From a checkpoint of a small transformer trained on Wikipedia: tied embeddings.
Each number is 500 + 40 x the weight over the matrix's rms, rounded and kept within 0 to 999. Layers, rows and columns count from 0. Numbers have three digits each.

# up: layer 9 MLP up, 768x192, rms 0.114, rows 461-520, columns 144-191
# down: layer 9 MLP down (transposed), 768x192, rms 0.108, rows 461-520, columns 144-191
up461:485511509499524552486572479453471451518540477550493541530504515575522446540548450522435498460390487501444511562496547509479466460500506465503437
down461:560464542469518466543520447476477487504493557521509546530517526432467490462520511568447521483452580586466513468457491548511548505492573507528546
up462:493460527571455509512594516507559447508474533480480524455514485525468472484440527563519519460510474487487521541477564500543547443481595577529519
down462:534521534512508508471512475506422525457506506553453464497499497453502450586492514538502484479435501596453431523464485505533542475547577442503500
up463:539541582547468559474546482560475417490512533503470485535500524513439550475467581564502471437526492469509517520504542607481451421477543493554557
down463:534561536478538431500481569483541502493420496426462547429566491494479449526486500442535445509522430463528511445464511514509577534497518558504600
up464:483449434510509446571515376500491500551515495425483537460406491433564492532454485563487485489511476524450532471454483543548610580527504436531535
down464:543502511610542503478524532352459516483574495502475544542481576509469478468467521517521554483521452492534506541507483528501574499517539506509549
up465:526410500486522559500496528475533434527513444470508373456517517520570416430431514468475520539439440466485502480478454472485554466455633463462457
down465:503553516530461491561534486451470543541521587513508508548508533502479549473479465537473515473548494551578558457520604492490505487568489506485459
up466:518463505496497563533542522532471509529499517522484464496492518503483490482474496445525500510473365494393454559525507543572458508511483545489469
down466:537468532578477567487570510463475480505477481529515496454476538548511522533528512491496448552532527498477463454501501518483486564587493493511551
up467:458460442503459529549559477499492468471578555495471493490513514459520513504469488508477478490542504540514528529474534529508503519482552499501572
down467:451498512497482401513539480472492488441467501469493467494475476423532558485533467468483478517548532470545494465551458502456481540495438492475505
up468:501503459458513533485569485545457542527560459484455533486518523452510472459527533484480507518530406511486479532430480564518557488518474500489504
down468:453472429470561506559520436525499546536495559476510615502546545461485567506485536510444496611556482513443457528507570466516431464499440529489504
up469:453562489497521445487528460543466505483459494441489447480520506548496557530544498484439587489470424444532532551498489546530551494547498507503524
down469:470496460514527500533556484496558543502500492574572558496488479455522490439502527532537472481539508466425460496459462432527506579556470456504488
up470:549480525463467555529545515538449542478534506499501492468398439505517493500456446518522459516465427505528507452509465429553493474508461438478439
down470:528528549442516467550507492440481463435536499411481501547494560495472514519490467567442502401558429514555477505497460517498449431536539436527511
up471:505539516464490503536555493511526459485477548488457457552527472531499479462469440560434491552457535558531532455504441489454486509447477460540519
down471:517462448457562505500469491502489537509512438531509494486453497501547447523492574447473493521522473391545526481501516510504491491493558538514472
up472:515436527482461501527464526575438499529515495446547545535504525518428467490507444505425500566540425466439468594499524451559511493456527408563480
down472:499502512470597495579497482530472539561497493463490474557527532534531492515470464495523498529489455521519560440513501564544504544485529450498545
up473:480518518480511540545501495527524499480510506506516490541411498480493433420415503454501537576536523565444497464437425568562473445474459504505457
down473:518549508517490480502573552489469497527526522584457456461414544511518519494555577438529503489493498497504573493491483492463453532491549555423537
up474:490476530487458516542533514415485549497437498455529525474542504503497510514468467505412402461523523575510444515452426528471533499521564389510453
down474:482534529439518472447448447478454579513494530411542565477523460519414495486478412558424501527487476492474491515466481529504530501509464555486451
up475:467435458468441527512498520433482484493472469447520416520515498493540550480570471550457509495478514491501506529448482483470509500410525532480447
down475:495489539497553526495511552566513479421533505547486531506503588527519566471506444505477479491509537476579513540473507503420476536500524542502503
up476:489449513494466476525531488532405370542481486430528456444544524473533492454529525491431567513489414524436454523479496448510467469535494534477469
down476:404546523537551452484443513506475568550486555502534415512460497482498454490528442560475443468475535528491506497507532513507545530495534486473523
up477:483485468410528571524499489505465497636527465473553474476535484479512494460533551483455563529464477458434504468505515508494560471527513501574510
down477:463472485525521551528517437467460503465502542578534491513509530385544463538568535443518454522490555552532533488504472462500467547480516481467486
up478:528459551443429507501547472413434502471543491505590441478424505427568564510515440563464427533542499512520547514523493500533498450551527436568472
down478:471471516420574445540529441490475560523494464552523477483489508454466456484514528505476496493449507481610442457521484539544446462425577442564498
up479:498559461499497486496506508499482498486472542488460510466482406471586521473498484493488528517445456502516561635483473547541511493554535510503508
down479:521473436499519508449528494448487595518482500526522457462479471529507474454488509484516524461501531522568536532530495444521433541501532497483553
up480:556483521432395438466621489433494466494542549525545547605522508536491494439514467551514446509515510451428528540528535530477480490447537532529493
down480:475589387514528511453466457488460473463454497572466558474520539479446473504482498523497527560484547540478519451531567493500512582450497453526523
up481:457435500519510486548525496474488515429507587412476534496543475456551500437545434547468471485559482470504507485459509572544587487436512484490444
down481:484536476461521463517566531472565444503473478461554499490505508509518598483505470482554465527500525492535437529517468534520496619510495441397532
up482:510486540464473513488470528451444457547495525489513459524511478559527509461544477516465526529523491420419503461508477479477500434522491535511464
down482:545529528475477478564497607492493532504480475453516483524490544512481558463463433487483540504530553522460523440489492456488515467516466483484477
up483:491538520476507485513475464481492456489545510484593525521516438433521538424536550507489436487528512532472498470482486525520493416540520482511555
down483:541457539469435496520471466557504529476529518537480495486487489493545446455445552563567448551513444567513518475514482494479452510552516440454437
up484:506436482473404448523494504467460546510525541482541457446450487505499467532575482455498505485487453522545493557382512555510545519508529487492531
down484:487480549446514496540485446476474524507434473506521502501410488507515468529500515496509450492503489530532493538480505529522489555568505493504529
up485:510471526511472493458568464586444455522507444429553485538481474527520549484430514566492475570398546517497542485514446524473586471556475496495468
down485:491541459442503485519548504580530490538490549466593458512525510475515560496526507538511481540492471512499565443512477556481530436508421527470522
up486:525478505495470503476539511525527425519526550508476519545521517546498505497541481461491473445540488574443520490361535485546526459467514491501473
down486:575478489402475484519410434421503519509601532475485578492476437487441531516500489525468512560501578492485416543543560528494492444508467541503509
up487:460538528547562511530494434506498471527559539500489540451433422497549517518511533504529549501524492470396525485461463442478521474447423541556584
down487:503479511505545475495545482488506475454570497498472514491417495528485523521464419452437542531515539537533542466490478414529494505516493462439471
up488:484526488492509550513504495395486525507617560544564478449466438454474502493446501491499488536464497463462539495522501506555455513433464493486462
down488:501461468495486500504484506511451488501421508449443484522553444476496497476495449574509471553448483543507485538498507451549488471523467505529459
up489:538501489516434583503539478500451462501483478469542469455576510472520493486548488545412567445543479486454562524471490533550580493447489496478511
down489:475479558549481517519452474474480559486446508520516481493476474478464445427492536512583530543512449508494438555504526550510532489477546502508459
up490:535499482526563549564458496545517514518459562504565489519471509485533533520462441512468488489480480556416417518444504551469429480526467534533502
down490:468503452523464462504586485533607489490477452513507544481486579480480525475501465486507508538484430544469498555490532450546510505529564522523542
up491:548500494564457475519523519538487495483486569535503461468459485508503556483568537555464476507472547555488556571469541577504505517520523567497476
down491:496533429512536506480598573493461504446476515481464487496453469538557510483498502500477523503458539515512527549515515481421483509487497520477521
up492:498456522515541557491546504568446492472481535489526476555518489543492482423513503502509489464462476495455497548500532524493505504503525533520488
down492:528486538420589533518515554526576454519534528497533493484529512540478463505523506521529529438494526456481447556562517557480506437524502468464488
up493:494523539493485500544490529529543419519453571418481586477515525432517450548516494458463520483437443541518504485503455467547526526489543484494499
down493:596454480528510471504413456508496528510513565515582492516491510479494507555443543581504468539515514417547555464535487453468460513441515503482554
up494:490510492534454491487498478447471522511493488486507505586522424494496521462551513519510535550418449505514455453491462504545485479510506495562484
down494:531474437519501501466496503485479565461457430519532462496547469524419453489505514542533490493490519496493485470552504513496505471518547418514473
up495:468488503521448530530515519459476450457504533434568557517507467509565492434498511524529538541527520508490511517415467531457545422523505472574456
down495:525493586448543540462464557461515498464561491464511553510535533462498482493518467527571483497484494523487515451523483424531515468502519513464496
up496:480536495445559438546500525495512481532483580451463464489429441464523483416528540476494518474512490427516472490426521504548504511522531507508467
down496:498430481444521449490533493527475557504478507477466432527443405500440539484512518533494511476469450507488513458472525552515391493490460519504408
up497:550482538548454495510563440514502479530474475485441392455489533497480484505482476523454489533548428520358439529525466507510512507496493512470553
down497:532553515486513535476504485496494503517505465531448539591516538491498530455527524524526496506544521498445593470563454571442475577511493458493521
up498:508570479435439533505483457488510563451532593479520476509529490465489511424441482492550494559514466532513475505489429489489532538455486494518487
down498:512517493508454588453493495475445446532498523551511540540498492494544484480495472507520530421483396531481551495416486489440431504568482512509485
up499:520512455457480531456516542465512465526487530386467477480501482531570543509438495496492576467476465456516458488468511494468464520445586495469519
down499:583530461463516530468457477554505521514491426499537494440506459495491468512463503476537558543509469522469511441535487552536528490545506447464542
up500:496471414459477479519502478517508466474590503501454562510553528518462509468464455506477469477469526537538441481528483531505539498461549439499470
down500:482514442498560411543457523504510439436544528460530544520531568533491565446531477503525459425556512504458525463483459463457503588560494510467530
up501:478490460541517454500554464477482496517559464524559460490525466484500532490485483467505457515435444537480413469505468474509479527455508482451473
down501:503489385467514474498489512478491472515554407488573495552560507542456454473442509396502484487550501452450512491507482488478477465542425542427616
up502:549507477500512462522600458498475462498460455506490483464485413483477437544487454543489520471498441578482467542547535479501532554457542439455517
down502:503500509415530486486475479429498548499555477554524547506475534523472400473516462452535472534544519527478481510467526421536454537540494495520460
up503:536434555481452503499477484475413460610436476451514523563485499475492507428452428542481474488467462449454540553512511493504545481507485516494543
down503:478498506500516477484434504475508527458574475508509502480519515492429511479547502485496515495455541553449505562512483545490514446534504462528521
up504:472482455499564523490472514478511531528534460524535539551481536507445426515456521447498487501458507522494479508436494518487517515448554503464549
down504:424455494495573450505532502513470467509476455500514499525459513506462441529514473524530530610444495519513502467492484439494496504491423436449588
up505:492449499513465520490509485489505482486495588501600436532536492447508528488495463474422473506536505483493555448497507467486471523459529490493523
down505:468574510487486547514509519504503522494458486493497559491480504550454484497524528465522461524469525484507502552538467455497409469548500491502536
up506:516466472525535479537536511470442529491516559555558505454436490505463561523559517509504488497508420517480420547518523570472501461590486506547456
down506:489495457561485440563529573539534537532482496573492487435530470505457457469491490508522465434505558493557481484498518522513490523470558459474452
up507:571547473558398601588578474527490418467498475435522499557437519525546517483532419548505477503452493511484446517478478468461513476512514498528463
down507:490505426470483461413456540457525494486549511554451447503506478551527507414478519453563494455547515561466470508519506606442514503518476530526524
up508:496530451528463570504531515495537512482579516489569512508486482431490474510518418553490493446451487552430464467534529486505524473479517506530549
down508:478529486441568541550520543490502583476515453503556486457568457514467535433395391526516456434569516456526521563552501448519494526528549506498516
up509:469514466496471465482465487517425508542505526470475517522440439485494479524502561485520567482468495462536426519429442583537555504477494511515507
down509:513514443470565487462485496492433445518483540459468520481494453536500449513523454492503569485485565486557522536504471513489480522521543495518533
up510:466525510493504433523492477514449491525529570463504465533413561513481501403544500481515579501436520491510490551372453527536588453448481519504511
down510:432536541456673459528451540547500507461510485546476538439532547534518494532537520475510474523479503558494546520475581516512461464538536476498481
up511:487509500460457543511532463465457496555525492517505466518536442522471547494484503536488536497470499474461487575464541523603449512540524475494487
down511:562439529428502411459500492444535437553496475483498515476509445511527548486515492528464504586462518540501533527521500503527407473528534507528485
up512:556475434540517535587555434459470477542501489435492447470532522483457479401513560509497559537528467594532550494412454536492463507535504579450527
down512:563517391546596539486432452416507483534546473551504445531544535490476486518510513471475505541520500483538502467516502520464444508556537548509453
up513:540504498533482434497499493473509515533527520367557506471529456467483464489541489565471477550517472439547527579509527520522523491489441506449500
down513:543523493505517497546505574425446496515507454633565524549485528436508501522500575459483474475517484461540455548509485482469571477561466510502562
up514:594511474461483511527539503459511522504527498504592447526478520501469468499408524534493462574503528516502502484533538495519525460424508469466508
down514:444508513516466489474456483508481515500531556478478483556475518483522470484550495495485523492515537537437506513526487453486441523535409508479606
up515:504522491492485497511471533458558424549487546440541491554554496495559548469515509480506547497481547563520454480475456548469495514457435488529493
down515:483471494540519500510449535514464517445478483531545466467423462474490464500439496500516515504489488495493410484483473515528573471528422568520444
up516:499512522477452549513485457462391473549556454455533523511575472484498509559562479490454452527470460556506518493507511565473446528537513446502487
down516:535531531447538526507458513559536502490499451474425572490519493534505483449501476563476531433508553519473543456515490416591466539503616517463551
up517:468512521520455465541567454438467415469465537460516510499472562503502486474474398524482515453563430505494438514459497476523468552507464514517561
down517:515489451515412492515491482510462530503484531450510491496418522445443553526562578495505440551511550505522486511505521460559464538519444505533472
up518:520488459535513536460548415530465438550539511427462524515465496544563519437512527511465480475492499495402537435463505511462519447493523496499402
down518:474581461500548499526442554503577541435514468523417470515518498503476488540514504495509456514539487448554493464536462516464452502518519463457527
up519:484440511529530466515483482501510427478484475532537506444529503515477431525431552453450541499497470478487522493463457497505510473499545459503521
down519:544534498495542426558451463508522542537494495448558455445465544498425479494486506517526513530539490545486517450534474465539490490474516485493518
up520:550509464413503585521482524519485519535495559542581505661431542497503460514509556476551501514377551515490475452520493501483518515439491514511445
down520:519541474454512499493535460472454579526511558497467538453460485507489581492495570526563575475447463519462556487425508558506558485481455573517456